From a checkpoint of a small transformer trained on Wikipedia: 248M tokens.
Each number is 128 + 24 x the weight over its row's rms, rounded and kept within 0 to 255. Layers, rows and columns count from 0. Numbers have three digits each. The size before them is the row's rms in percent of the matrix's.

# down: layer 5 MLP down (transposed), 768x192, rms 0.0715, rows 247-375, columns 144-191
# up: layer 5 MLP up, 768x192, rms 0.0714, rows 248-375, columns 144-191
down247 103:124155113108174128143117124141079119135147122091116134102091097099101131107088119067123131096087110110166134103108069142132153124130128100140156
up248 106:130127128150087127137130118183113149141108148142151101137165092131112133130118096117124106163118098132125182138101132137148112124149168139133112
down248 101:157138142128133153142112116106140066087083113084078136158119164125123107084108126119111096123127146129136103162142165117124134150136133135136128
up249 093:106090133146111123162146120128099152112138091154164148098103106133139107132135093095116147159124180132120113146105133135174144164136110125141154
down249 089:145104131170129143113104148118117129106130168146126119110138163122120156153103145110094153147106153089145139119077127108099172131159110140165139
up250 102:093130129143150103105112091129160114088136101099159144108125146158103156164138122110110152149152118110120131125131139095128118110119147138096102
down250 103:125130137135099147114117098111131073141170140118124093076115099125135129111117082151144111121125099104114122120145100125141113101072136084086100
up251 102:117126120092139147116162150122149155153102129121135126092125120152116109050139158066129106149097133106090120144131126107123102137097129119133130
down251 102:136151103140128178160149108121121122163155105125160112135147107135095124128118123133124136104151119123102096134128136152117135163150140095115137
up252 107:110150097160116167100103122145110103151108154121141091152115135142177135129114152136136122151138156138153099130137120143173152110126080171070116
down252 109:115147121146132150126156085117132134070138133129128152152116130125136124095123095095082127126111143109152125122134152143136137117150097118093115
up253 103:150118138140100113087154144150170141139144127120125113128108168128118155126087167101090096153159146092114148163147093177171126152132107131116133
down253 093:135152156137145092116119062119141127130120101144119188135135122136132134106145136137140133143156134151152151130121157131098156129159138078089108
up254 092:118108093142124092143080159110110127139116120133181123141159143120123140102170083160103114110127190131170164143122115141138120119134133119100143
down254 091:159139125099187149103141114128088126170129100103119110087115110120139104113112118128149111154133093098092094110128110139119146113133069173160142
up255 101:122135103124123154129137125117157089086128131096135101142169095158162116124127169112143086136158137150173148129162125145124101077113103144091137
down255 105:178123109127182152135090141125117122124143122137106143112112121109087132157154101155186147090092088073123121111119136041107115129162102140087122
up256 102:141102143130099101087123125138112137175121112144150161111106125092140106105119169159074111147145153119115150110149146082150111093188106137122196
down256 099:172123108138093157134132128171130121150123122134132106136126143113132081136112123115152155094145135142140117162120146130162100116124117127137139
up257 111:115132138146107140152167118095148162130145125131096113107139121124156116140127122118108125157112121126120126145115156172175122125139097127074174
down257 108:126145189095141121079119148126107155119169154131118153115137127122185117103095146095153116106113143153141129086153104108103106112105101128131137
up258 094:151163132120134120133094149117130140126109143150141154165108159117107131125160137091128183139124154135131126128149141122123137111123103132088102
down258 095:129134117134124094094142123129109151126126159139150137110156139165163168145130155154155084127111138126083118095101118136157104145087146128101107
up259 103:152118167137094124095139126120134131109132097118117116155131109156133167097103101123090157088123112115123066107167120085123097122147117149124118
down259 100:165118161143092147140150105130129144072135134136091178154145118113128157133148153113131126148124148105110151126109111113103103112134082084143140
up260 093:107170145167101156123133143120116161116146115122134150130134144160083077110140163129139202141083151110138079132128087167087135111119132143110137
down260 099:099094105128134171113108088163162132153097158148127095096108110079176117088110121118087151139131146161083120154158134103106080116127164114139163
up261 104:121161127126112124127151121095148149168083119151133161112072148089129084129127122154117119125175117120108125127105142139160065158109166139125101
down261 107:114133101146148102128088158116121155163098163200122146116118126112135097135127128101148126133133123131109137119129138132109175161128139128128146
up262 098:112104082129120144165116090105121122114139100102175160099125120144152144196112115111104152144140136099106136146168129115173092148124151141119133
down262 100:102142136132134174141118117109127148142124143152190139142115153124135148152106119128107124114107137121124124143147103122108115098062123148158160
up263 098:143131117134151093093061127140145115164105109098124175153080141132136140119167102121168154160095124101078134155100099122150110120126115127174105
down263 095:137126138131144128117111151099115126108102123159158114125127108102123151097132110105102152159137117124137108133124135112130154109110116115112103
up264 099:116151115147088141125137130098143108143120149129123114144112178174140131069181148148131076146111154147111123143086161147116153132150174161073138
down264 102:109164154132170170158154058146156103105154081140082136115177120124104068148104134112100147108123169172104127117144147104119124192148097134139115
up265 106:119132080154124132106175114105136115154115120153129134112124117115205102107183118146149170137137138105112121173123133145161140136177149115111139
down265 109:149171117127112132116120145134137081146160117153116113144162125093098135125107127151147093145168079135153128133126160110117114193120099127145184
up266 101:098168124156091099139111137077142113193118104161121128134149126166111106127147136133106125127140134156144137112141131122108143111100146075128171
down266 095:180106114121121142110159152152144151081162120092118125098127121066117117138106123125125124114132143123115131137124106156093135122112125146127156
up267 099:137185144135162159112113119140113097182136089134146141125109113119113130128144116174137158127168074106138125124164118120183164057091159102152098
down267 098:132146132163119162158126169090146143118169139130089109120144155124174113120102122139106128103090123132104147079138122076125108124124120115166106
up268 112:094088129146121132095130117144127123119129131172153136109140113133125121084162156134124150157113135137102122126162139112157127117117125134161151
down268 101:122116129086116179153137122133090119118070095129134133122104125121114104181173134175122109118140095105114135139149086151178091126101135133141080
up269 107:135080128122146094133174163091117159121163150102159152092085155139190152148139141120128147157149129111118146084107139144164094089106123114143159
down269 107:127126094121136131134125128153146120116180139127138111147144107127107104154128115109140166099151117112130154129121134136104086100183048146132104
up270 107:109098163126147122117122117159158120100155182106135097143121123181183115142127163119125114178139163158166156106113128121152087127141183107162140
down270 109:141131142147138092105131121153168103101140171138127159171151133115147124122129107131176118133108085195104120098149128147113146120147131107132115
up271 100:133152144140105108157145119177115115156098110164153146150161129144100112096159159171153090160130127129144169112149128146145145139125123140114128
down271 095:121129105138121123116123093095090200125084131139121122122122128124130134141108137091130140144120137132088091138097126121121115128148172130100137
up272 099:112114142153174169161116140145140120139046142172096116100100134112167116124162101091143128123152135180155156134119119142127094121107111132147120
down272 097:108109113110120128128146079102113146111148086147159111151124138090149135154123173097132121121117148121074122080130086111101134137146119120108122
up273 091:106154100102075139179151121096149091160111124132114151182148160127135133131151142133151135160130120110131145160145158120101137130132173124141135
down273 091:147109121164135111116116094151104159146142165171108104144133117105144114180150075116114152122117118143131105156141133153129135140159134095140078
up274 096:133116130135190111141150146181140122133112070122133099101180134134138140118149152106133109087091136121091169155151082132143128116118145133159111
down274 096:127136124130113141076167081100142133116158121135173141139140165097116110147135146135109125131145164139145195107136095146121161169117080128110142
up275 097:122139144156138144121144112109114120055108119143100126085153119123136107146123114113080128175106158179169100112152140090145170112123128126099138
down275 099:081131103113145174105112167144082099144130075103129129120117144143124141143137175179117150096143115154117140102098124111136151124172146120129094
up276 098:089131109113118128113119134088108200138170123145120170151108056138106152131175123145109130172121124137121121130104127059099090157126159134106145
down276 092:140094161121134130137112112090147110103143154138107156158124102120139085108165095141102135123154132118122113121170160114122162143157096094115122
up277 099:133132119131136102177163122136155135107167054139144132132143109118129093104106188162132133125116145135176138159171122099181095175163186159101115
down277 095:114115098134147136127130171159093141136141105154136115095150120170138122124124110130178134138126115163153138129095151117163149116117150104114145
up278 093:138122109137143154140099153125148098133120134123107152136152128163115150134133116158116166132092106140161122141137094145149114097113077118125152
down278 091:132157142118115121103110123148133092143141061142152102108119120136119126149155128163128103119112128112131158130134099128092125104131157149095147
up279 104:105125162120079153128150153104142153127081140156156102169089097089119149113154151122118150144159119117127165146145157151133142125113122129128133
down279 102:144190150123118109141118069146135131133156125088121160140122103157120114167145113159130126153130112120125121143167132145122152116118126131141119
up280 100:102098113120128103143142128120137150157108110091125093109103143141153125145143147145131166155120180067096146121122135104122121082151117098135128
down280 105:074086156154148153091141134096118126110105153122090126129125162154146131131106124154125123143106126156114150145109112122143158109120144127115143
up281 105:124128101122177117105121117105161141141136072168128129083160162152121138137109145152152085120103116100153166144116147125171117112134131122144091
down281 106:123134139113112122126142136105118121155056157132149106124140113151179168117136146132142112133156117113128117122135143150142133128105155148098148
up282 099:160127092130095111149164115092118122186146152153113125141143131140091129104106098148142150135110145141144110165142139139140115114158120181136120
down282 105:111136138101138121093136088105144155182159097152131135174125097130154124109128128159150128103141130098141132131100114135145131075173085125113146
up283 110:107121120119136114151117174164122064144123135121139154138143167143112155154107099158107119132132144148116124130113125139089145098139127153101082
down283 112:108166124142131037146149101122122151106121112106138112139138097160146139124116093129112133153130129186157118116140144185140117149135132137121107
up284 094:104182143131125159158109120142086166149151106161077125137117114126142151136136145126123156169132135125151125137155176125081133133121143153102111
down284 087:130086089085102178114137124117148124132127102066143155172166158127108116125100079107120137085158160100120109128130105123168132129146153111108128
up285 106:122128157098129105114118114149107161119129138106140096122109153134148142135121133113124066158140080126143114131142141157107105116107125147135100
down285 101:107125190105144122157099095143102143109076140127113072145084139124120144128177106168161176124122150125141114143185123114126158126142134119118128
up286 100:138151077143083152137162089160112148164125110125104117149142148107139136137111142136136119080129100130123116159131190105119075194094154123127094
down286 099:112143127112109127172096136104123113147130095154109101170127141098101132135106154118089158120142136144121148153120144103144096124139110124189174
up287 113:170147108140146129111139118132104125091096170142165136088093170139101113106117048130121149127159136121128152114124134144126133131118120093084098
down287 107:122153154192119099147157182121133119121092101135157140094118154135102131175110114091150114153127119117106118134148139135139144136130106119138098
up288 105:146151125117135090121086102160124130144148114127178134132134138101170144085115103091133099128103097096122141133132095099083140112093188162091103
down288 106:158143140186155132093092158153150121153126126088123123119142067099123140143093120138099126146117112139129119105108139119135096165122079085121154
up289 105:127104154127133128139071104129118143125093108103167104134151134136146105098149098104142136115131194115132145158142141140090081119155153128133101
down289 104:100125120107131104132156124103179115137118130146073126160151136093071112166137148175158125132082064138126136123144121108160130116117126095113164
up290 100:098146136176111084126094110139140121147122132104137106155150124118131115130171166127084096170140148098146141147119136102134111105100124106134105
down290 109:137131152152133092140094141124089118118128130085155101138128136162121154115118132155118101140129156138102137127144113108103122100123123142140080
up291 094:149129103175129196123123128116141106152096120141149121154139121139136147107125107102098117118115154076121142128117157118163142127097071148153141
down291 100:161100126145138154137117141121124130176164144097135135121137184113154102118117123095102132121141135142144143130103145152093134124123116154138146
up292 099:132122165116137148127117114109121148125154110128146100110144141124152139121109149130090145135100150103121141101133087117113111171133142119161157
down292 096:120129101108177109122135203148143169117117097101157105129093218107118126129152106151132119118127137115158166168102123124139147144129096109102141
up293 089:144146114209102129150116120137115131125090097107157132106163117175138150122118142141123146146111123130093137137109155168097124137131141135121117
down293 096:143141103095145110154161146106135106148137122169102117102152140116114144136136164115155133148176118128152156121139148105158116151161109121158147
up294 100:086129160112148133106062107142091104134133111179143104151114128156164121168110123153108092102127139138144150158164113126160110123124118146146162
down294 102:155138110138098160100163135101161151102127174134155135093095143158152124100130146153135093138147112152108131121153145103126147117163165152106152
up295 105:132104159150145107142145123174134109106132124157150090110115118097091113112153090166147132115144161137118092139137190104153106133131163134091114
down295 095:107146156104131143127124129117099113139118126124111124107121094074132118116127130114158121135103132071147149118126128108114109106092075165119166
up296 097:159115130133120105095151138105147088158068158134127117157077151169122132102119127147092100104174107100104157135106135110120143147090102146180095
down296 093:115119146097089118123090110162111131104146148097073152151132110111099120135158134110086107135090121133130145118145158101149109103160143151093166
up297 091:117092102134177124139116123109119078123168121124132127099119135127102181131176078109131123113144156117136125142127176152180165141147120127123141
down297 091:132152129134095125168108137096116135082130152131098099108119148127129130131120157088130115120150162118098113135128074116110128108119131123125144
up298 092:122164156084147120104172143133121124137127123131145105112138129113132133103098108118171153144170165122162114146140148120130101110123115124123106
down298 097:172120128163096192158104145118142146130110111083183165128112121075095119117155127164149135157123120157120150129122126108163112079126117136143142
up299 108:122127181136129146116111135130122161175142156137121150128111120111132118103107120111124130103124164103108151126108134109112112106105102123105143
down299 108:131131143142115123141108192124148106157120133105148156112090147110161161131081115122172189158132153105114114128093101122140132144133161121156124
up300 099:150135128109113073140106138124141130128171104172140110173160089119143139112100129135106115109166147132120142119146126176115125156081152103138123
down300 097:157108132123138131104110067107144138129124197150117100109153126121090112134155123120114141138146098118099131163056166156158132124123068139121123
up301 094:147146123128128115137171139112096112157114163128108122116067100131073119111118119163143123144093144091150129129116117160173090163093119118143131
down301 092:126101139086103177172140147109128132117119143207089153124144146107134141141129130167128134125141147138139088122130137123095127134091142173156106
up302 093:159126119107120099129144115118118152149165104116132125124102122137135120139161126100134163109188133119109109102163136124106126104102134149146062
down302 091:111125154164145155121115171104137123104140128168146129167145126146123127133153131149130142124099171097101135129135141124141150100126173137103148
up303 097:095136112160120108141161148119137118123106124118076098116168112156164106153120139183144124108142163103128137101185187106170150126086093139120130
down303 095:130127124102086163129097107154115137139109135132193156154134119106128142117115127109159151121084124175138069195097105197136111104184159159157095
up304 095:175117133097110110133082115119151148144129099118136094134127121112134131155142090149125105129164144136173110125120111119142142131125107103111138
down304 104:118164104080127121117127096127163069116120149115123100126084129082142106112170132118121149134166187143116104102133129176102142097104102107135135
up305 097:153111099182112103125135100154139135135106197128168103119129121127157155150140103098116075128153114116122114159130103143156124135152122143142115
down305 101:136178084104127146127102118114082147158091145139131139113103109153097131094065093113126101132136136136113135074170112137116100117136081107118122
up306 093:132114099162097139145158140114146134115129084075128140160172152156127136103115100077149136153173120157103112141120127142156122146156117104159170
down306 094:130118115158140117119119153098117135117123148131116180108135140117095137124148131145160143118145145095160138143114111146112155082095146129126147
up307 101:176147115161135148111109137123124164126149102158174137135177124132146098126105156164139105166160122149138173112144181115107145107114139105115121
down307 102:116119090127125147103133128141105089149123113100128159086108163178119154154176149140114132166105117139139084129139111109136154112111153132115153
up308 106:106117094130095172133101129149129133122139134145076114153174108110163110143107095106097107149126105111142139125127093150109117106141159155092120
down308 105:180141133117096154123111121145136144120161130136087168153142111143129122158114134121145144152092104075141093117140085169109121088116157128108117
up309 096:141151111148095134130145108155146128103122135138160155149153159133144141096082123137116152181141115104127132148161102122121111094135112073093153
down309 101:121131115162107107113145102130107116078111127112152152145161121108168172127126110134159136148147115117189180128138126184092118150149131111153138
up310 094:128147121111088143116107173088156163121141106116124101093082149168124137145111138176129123111119137103145091147146118125140147115108100148152146
down310 096:161144160100114108171121141129114115144152125160149155094131098126161139142138121092136103121113129104162099141166143107131155104153148137162103
up311 104:157141112140073093167110109161106104118121118116153159152116155140137119120149108108129154111117149150149123140130212121118166132153130136128120
down311 115:135113157121156136117113134131097136169113110107142169114148139111151110119143099134104112129160099068140140150126132110131129137119104149114145
up312 110:138149106142132177165118139108098132155125147143169107147126094147122121093115153080100125156135162143142117112112165123133145147115117197165147
down312 098:093155141127106120152148124133104122104116147112151134106149142135117083128143102147145151138156133120125101137144153129156132079142117105069125
up313 097:139119115087141115099129103131117175169119152166115118110104148125151142121110122127149123163117101093121183100145133160135128135122162111110096
down313 096:144153140113096102152117090105134111106105065127125119162140123091103103106130101087125135103097107131154062105115089091140164117142128156137143
up314 118:124169096067126155121185144110162123172136115134145132127111116131184107105101134114124128113136127134128146162127159146153132117104135099070154
down314 118:124128141105147160123144173118145100146106089150101131108091152102078103080145157110071100112125136165109088127122124148138161148120146114083158
up315 093:157104148121092109116093109134089132155113120128109106169127187088155147105120176116145143096120143115162131131107153132149123154101197131133123
down315 101:126155090136137134087141080115114092103112155123122130117093118124119135139136121114116098100139150112150141068093115106069130100148124120145155
up316 108:134124141112146085140120115118119117100133101114107108136137111154074079135105111163160111113088085073160119140107160147169129126104128153121131
down316 100:125169089146133178140119147161168111129147147144134129171115146087120127144133146126130165088120178133142151165133160112068141130120130097147129
up317 104:126139131153097164152079122167098101152115138104107171110099155146106144101172163126140125138140116126121153140071134090142155118114101149106146
down317 098:132107114161159128147136163073153150111134129128124127139155096105141105130152101125146111107108104182151151117149141163164139136081097131128126
up318 103:078159121118135099116086131100107142138161122097090132149099159131138170157128151093099158153117137126141105131153118131099105128151155142160126
down318 098:148089148103114087099133162101132131118109148160152131122123132182074143164168122087106129120121129093130176101111144160116135098155153141075126
up319 098:124153115121147175123108126143114139140127131128128151125107109119159129137143125133128153157123151088104138194183138158142185135084125157109126
down319 104:104115131122148135151125122138133164158134091086131154144149059081167126161097101106151093130120111163085137135097105124136168153071108101124136
up320 099:115105103147100116134162131147095111116125084149138123165119137125113078103179110164158175138120151113141135082119109092146106111156164124115142
down320 099:093135142107114109082138102160154134127090104139136096116106088149108157145094111126117102143124083152148065138110091160149129124129086114083144
up321 087:169123125098118156137084138195152184111090109145116147123133107155129170128150095124128122130149115126101132140129104131127144116127148109157169
down321 095:122162126105151097100113099114118145084122160178074133130115174114182120152105140160127114126110121162147154124131085111185108126129126121105148
up322 098:158107148165090180132143136109120150126106083148120150136117091100152169134179138145142090129106107085123105136092148110098137162127148156153133
down322 096:139172112101133145082165074117114144116158097128115122115079098136143132167134145152093120131098159140120129100104139131133163083117186146171119
up323 099:154138156182174139114150118101126121177118105130077133147160128131153103102172149145163120134160149114117125106135134143143109127088086126104132
down323 090:141133114127083136146089121124186138126151109149133134124126126102134127138127154121092154101132166131145114149132161113119162126170162113175128
up324 097:131126151106115149096113132130157143123147147092107120123176140129147117102102117130075127111118104128111135112134081142121136139155145145105143
down324 097:137190088179175095167107081115143132142105129119136155116171128143113147106145140084151158138151130074143099132106149158125120135172089086139168
up325 099:150129141136150169146127097150139099141158089113130123125120149154147125149141135106134139119148124092143095149139110150088111106122074126133128
down325 098:124132126146145119125118109116090112136128120114107194125118125120117147128100106133115127104134131144154150136119136093149144156150131070119124
up326 101:140140164146106104123157103091137186119144164135132155149099130141167118130154173139093110143122147109154094152158113137156116117122126163171130
down326 099:092113136178109138162088159131134163148135128169132127114102106111137139110116142160098162105109173170124114194153138128084130148102109137154164
up327 095:152126114114134153141131142129126131117149147144157135144159087117127104064108110106104113105144109156105110147158141128165153110128105153155119
down327 099:126113143115119123124146118118145121095163097157126154140127081103142110099115141134125148170140120122113095112130157117120139167101151123081134
up328 097:150131139108140137141097157131123118132180122132123132154157127091150122107180128135108091174096096119106152096122081147146149154144136150111122
down328 095:126137144083158149128141099144120182123092130134120132116129129102101163096146175131118160137137162118105122160128102111157116163146106106122104
up329 107:127172131161077109131119160125088092136118125138133094113141056100125139133118149119092158133104186113125109123156092110128095133159136152085132
down329 095:116113109098158117149107127128122134152126138135177140139113178123121069146119102143118154157114126127141132103083143142136152162102118118176086
up330 097:180120115146121127141091103130140152162122095166161089103135108138146126152148086132096108125090193149139126133157122154158124138145164187106133
down330 098:086174175134123128103153118138135144133161125117130093116098080191086125132153133122176113139141100141129127110128108155119090122125121123125162
up331 101:091109139116121135155096164161118097143111081110175161133155144142158145123128110128131096097113158168120128138129134134089139116154147150151158
down331 096:134142153166124122113143106120134108120126175135101107102123097132140100119099146131104111168135104121084145144123172175172119143107157132132095
up332 097:121172167152151136107123137159122094146124109130128102138160128133118134107095137097119152152144133149147139090141141120164098126152075156092149
down332 088:121132154154090133150096096119159099114132153164120147097080095131093121136129113115129132120130134127136147138155093100119122124154138162145139
up333 113:134119156146129162157100118083106124197137147155130087147107173122129173105157168147156094143122128114120110157144098108088128155117096087141152
down333 103:154164106121117120176126153120085136110161144076107109138113135136127120134135078168143161196151145121157136116123123133161120119126137151102104
up334 106:105126122123147085134162134068127128111117147198123147114137107121100131153150099155102075145132149146149159183164135155149136133143104109133098
down334 103:157135107127153128114116123117148126180172109161111134109109099109094131126125156086100143100140143116098145185168099095106131140132154111100129
up335 090:120130117129073149139123143142153150123142121112111125162099166131152129100093161084094110160117103126137126109143165122114137113128150097131120
down335 099:095107103136134134156123142134108127136121105105137134162163119169082163119129149117120116113093134204111097106099089138172140080091154148154144
up336 104:065120098128133158140121133146132147114116101104123105139091156133112126129134157149154093123141171133162146155136121097153103139130119213108136
down336 106:117113143105106156141135144117106123076115137137121125138137152123085109087129118135123072143102090163161109103177128133121150142132098100125145
up337 101:099128106126100086140124122091104147131082150112150143150124098142130100152169110138101112155118172098120121116165099160129110118172137079119133
down337 110:143131127149133138117148110165136163089150100152127099139127122104145136142117160153152125124127078174102131129118137142136126114129129154130127
up338 095:130147139130123112117115153120106106150117113184141162109152109094157151102137154158138127124119126119093092140137143127099141138121102118085125
down338 092:146135145155120141129093170118132136160100118136172099121148132184087131116118121106118148147143175115123099131109124132083145120160130101107148
up339 105:168160138137140143138111121117148153104140140131076088128157174118114111159127126155118162147140115094107134139101108156087124129160169147101155
down339 107:127135144136130130105105082099095164125154128096100102167150118115096117136126140114192123136113137151132160146120103145109101134138129100081102
up340 096:123151142099096094131160117156081102145121135135125146126081134122165146090163082173097122124158114110108141108092168158077136139129121135142162
down340 101:148107147132157107151169162154146118132155117140138123139104124150166102165115180154145112179118102125119126135150195118138107163157160106129118
up341 099:151130109163137163146133135137170122148098089096166108156149140122138099109130128135095102158145125155110142125141111154143152116105114180119148
down341 095:166129157106155113154106114152157143099135163121122160141132139126130142135131101102179130110147138130133104125085109149047119158149138092130153
up342 092:134132096122122060110141109103083148104111107112117154161154149160143106149158129118108125125146130161122125113147106130101126117165161156123153
down342 092:167087180116090143120147148136136116147114129100083099143131119125139108151131150131122114080120071145121098149144181165137114095070139126109122
up343 095:158148159078166124124162126140109095156163106171115124159135087136147123128140111112137150101092162121131152099059178163127146124136115162126152
down343 093:116130163146088125106172128113133156141098139091154142095105102113133158122082094103115110110158108121139108117147138079125152130083100152109142
up344 102:130138143165138125123105137124136090122139140115141164145147139149161124137151119114125167098120035085146156142102147106135154099146099090151123
down344 085:121086159174127153147109117113187096128096141185151131153116167086132146115160131122105169127128125131115119172141120151133106131147167129121133
up345 103:133155080118122085144083105112088119090110102133129148132147111132128146121130167085157112133100144115164128155107157153129109112114119154116129
down345 110:134108165133156064124115113094150155151115114109102108149145175124104149109134118120093130087140113093135125133108072127146109121138109137136098
up346 102:080094153144111165111112115135099124140104127117141147155119089057149111093115160105177115122162133140157113139110102135130150131107114137144140
down346 100:119145144153137107167123069126133110120139129136123157099106099130133123108100145130150117128137130117095115127116167105142130096145154201102114
up347 092:177188109166159094137133165129127107107080124145128151154151158184093121121167141111141166114119129133060112108085108129123152152133087141130137
down347 093:116111158159076181153131177073157137096138132108131126120113109134133094162131160144143089150145143142107145129141114141159082126105156143113071
up348 108:136166106111116141149115156105113079111127081134123109120133113134139143122102093110123150141163147156123104103168178178082139122151120118108125
down348 118:124120118117100086153130127181092083119157138152151129108125140104115139137136118153175140152108123132111128116097106136134168148087148088112135
up349 102:112125122090126105120119122114111197134118132115151142139116172156109150123185102105091104151150134122121122163111089145124089112136130161097128
down349 124:135200090093163066127166124140156141124092138126063140119174169140160136121165141116126124170146117148099130131110128141142122114093130176110107
up350 108:129130138111136129140136143093108114129140092119133122137077106164157075066128125066122132142134146121107125142171165125157096088129075154152141
down350 104:130120152126121152122139103151128144162099130130089204120118117141142120115126084152131130137126119119097150125128170086132131137113151168117114
up351 100:106152120146154090123129130131123118139083131163126106114122147084127124175121141125114149144187123119093151152093117149139114136107134109161174
down351 099:087146148175148146130100102090141110136161140162120123114107097105108133133153160120123108131108155170134093122130156119144095113111109125126142
up352 098:138142122101118106113142130108144097096074150109136120136083106098129164144104122170087109127131093165044143114173122093148114093120140131107153
down352 100:094116124130130119128110125070122100130182098163118097158135129102123133090119113133124137124130170132130104124109158126122125103162126146153143
up353 109:111112127144102123099109130158109120115148105133134104171121111164164117149107134140151105092110139111136128121149146126098131098116114082081126
down353 108:113148077111136112176108121112142110122105125086114147136118150133131107120146161117139141141160150135135143098132124126095108094156105117136154
up354 093:172095128114091144137113142132158144125119104157094146126119116145118136172105124132152153130208052137123125159146101164148137121099133095151162
down354 086:164124135171156096141142132139108102115122176137125148142120149127112141131109147123124106163108162121124115155094152117081156117149125146137166
up355 097:108114161134126135091110152107131207123136173128111093124133148148115155135120136118125125144141142156114147120143112113121134084160152199086121
down355 092:136112104099104138132137103156131138080153098109128124085131105102145104116101136133147127082069129133170116138108112086136182108124092093134151
up356 100:073129110111144189152126152134130121158124107148096155142159125169154139099115139128128133168087152140102141146117102158143160151125119123164159
down356 104:170129159144147129107140130151119142130141167070138119103141083115121121111105128138171115101100139122118098073120118111168117131151150118135170
up357 083:158138097118132100149134171139096105165160115134143192115129147124161128131131115101138111113152122138137152153148110145129145162150095162165172
down357 077:095109123114132148136114117090090138128066146113106085122150082133111118140106137129156143082087146114137124142093126138142100143103143131095097
up358 102:123165100134100140154085125140148089130115112127123154142104129125143106105135137106134147090152146126153124153129136176180185119136126134150117
down358 103:131130134077104092105120152125135121182126104100134124109117130152146097128189110136092140108175075138143127163127133115110124129125131100145140
up359 099:134150135118127105158132088146090117097107137099137089120183101138179103121135175093113114140137113131120140089116114174137123137099119127160126
down359 097:117123129122127143148139124111133124120142130144126126142084125118068124105151104147144105111072155071068104165128138142129127137157133111064151
up360 094:150122145144124141141124129155141109105120122123139145163141115109170123089152122121123118115144146082168125102123121127146128129111154124112176
down360 093:131089138126124173134114094052122113134122126154120113129122129134133130096125097132106125113178101130125090116175181107111197092116131147085140
up361 113:155149151100091112125119152134127118136133158134122142137176148184121128115104126113090141122102123174164056103103135126162166154126142121106100
down361 103:092136113144120105108129145105117131108153156130150137113082132105125172110116094141143159133125149124094131109155146120061096167128109148123153
up362 089:116128133151127113128150141104102117147118141186083118118153136134162141124123143124116142129114097122126129181135127125143154097122153127118156
down362 088:177091156100118121136086091124126124115163126135158143132114116102140119131104146100148128079085130105156099133106140127123127166115122148151157
up363 091:127150107106108115075145097135128115118109142170136131144154172114132133090144130169128135130101112165154127130121157178205160119132129150150161
down363 098:156110143110127163103158125155127153087136170158139091129143122137132145150106117151132109139175105123135065126124111098142113136134122101083178
up364 099:129133153120142109136123160181106135108121108119128149130145130143125144135142163116131093154122106119092140146102133143094145146134155176125112
down364 095:157131134092128144100111105126132141172140136138167104107118135157113155118164154144122125131138123135164090102138130102143099157113116146144126
up365 103:131119127102157101119126142162123131118178161179155142155111099141099189169136141123130099107112141149122098164156162120115143098136100104123112
down365 103:140146146125145180183114084141087132144120104113127140178134144125138143151123124093136165128132114163063113120100147114116147095117122125130157
up366 096:111107145098102111096123120186087130119128139091145146122104134178152135122111125100116108150137111128123073147154123144065140083120124121095134
down366 103:111157116141075127158119133125148144173158109125118117166138075110106120105108128117176117106139136103166117111135160122135076126126128063145099
up367 103:133127128161066100110117133136091139135119120152146107127150159155124146112132127089137137110152135126158119157089153065092130109107146107135123
down367 099:148181138123171147122113143125126161131140176119137121102122146124131109134119138100142102180113107132149114165107092135100161140114109113156123
up368 106:143126152110099128105144176143134110172119094148189121143139137138123127107114110131160106127120159114119081098092139140142143100088123139170112
down368 089:133113128172151168132111148099155134149168145121084136159144074125094155098103131113073149122151161103143124147173128128072099166112151165124127
up369 099:172121129128093154149162116138129125167111130127118183112161114147119155136091113128083153088137130174087114121169136107100119093105128122159123
down369 098:117128118156134099131117123113148110122140103130164159175077098136138105122114121115123134115091111137174125132129092117132118124176096113121181
up370 099:144093107104112112142136115152122122176114167127105111112102165142085181142141114144128120147064096161110145134099117149099155107131117133150093
down370 097:147162167135166157119132097118086118125133100121142147111158127124132098171078200181082111111135126119131105094101114147131177146100124129128152
up371 099:097121083128114126118108164125158157144124118147159127185094129137125118152136141125130141135108119126110137124147115095091103106118122138103150
down371 096:153109139124185144146129090155110123143158130130111165109140110085162142119106105104146093141106139113144125141104184128071128132103100125123144
up372 100:131117178166103156142112167098097135106169117138112110102119124159170163122149129170119083130158135117111141111138175128160133122158137114109088
down372 104:102126109126161097142149116135127124144132101139128182139121173095139116165135111116123092099116144110158119133134124137121155100049084090119136
up373 109:168154106120119109146166112171134121119156164128102104130156152186110139145145131117126121135167139107166140094117099132126151113109093112127158
down373 101:139140112190110125112113134112177130174110099121140133139106107118140108075157114094103160096119119076120133125136158129128116154120129133131133
up374 097:126169120143082121151125115123156122161107160145108127120145161138145102147174124148139147126143141115115124126116159160126165160123162119169159
down374 092:092111143135128126136151156121148096130158137135125112148069135172162124098130091144118111145133124169115098123149168146126129108167095093130141
up375 096:103159077148141158146133129142143124132101139099144089093109156165105092146140116119120071111092157124161126148146191097102120129132092166141084
down375 112:142125108114132134127106125066094120102129103145154082142083106126111117134149112096102116134120129135132140147137080110154102101126086112130155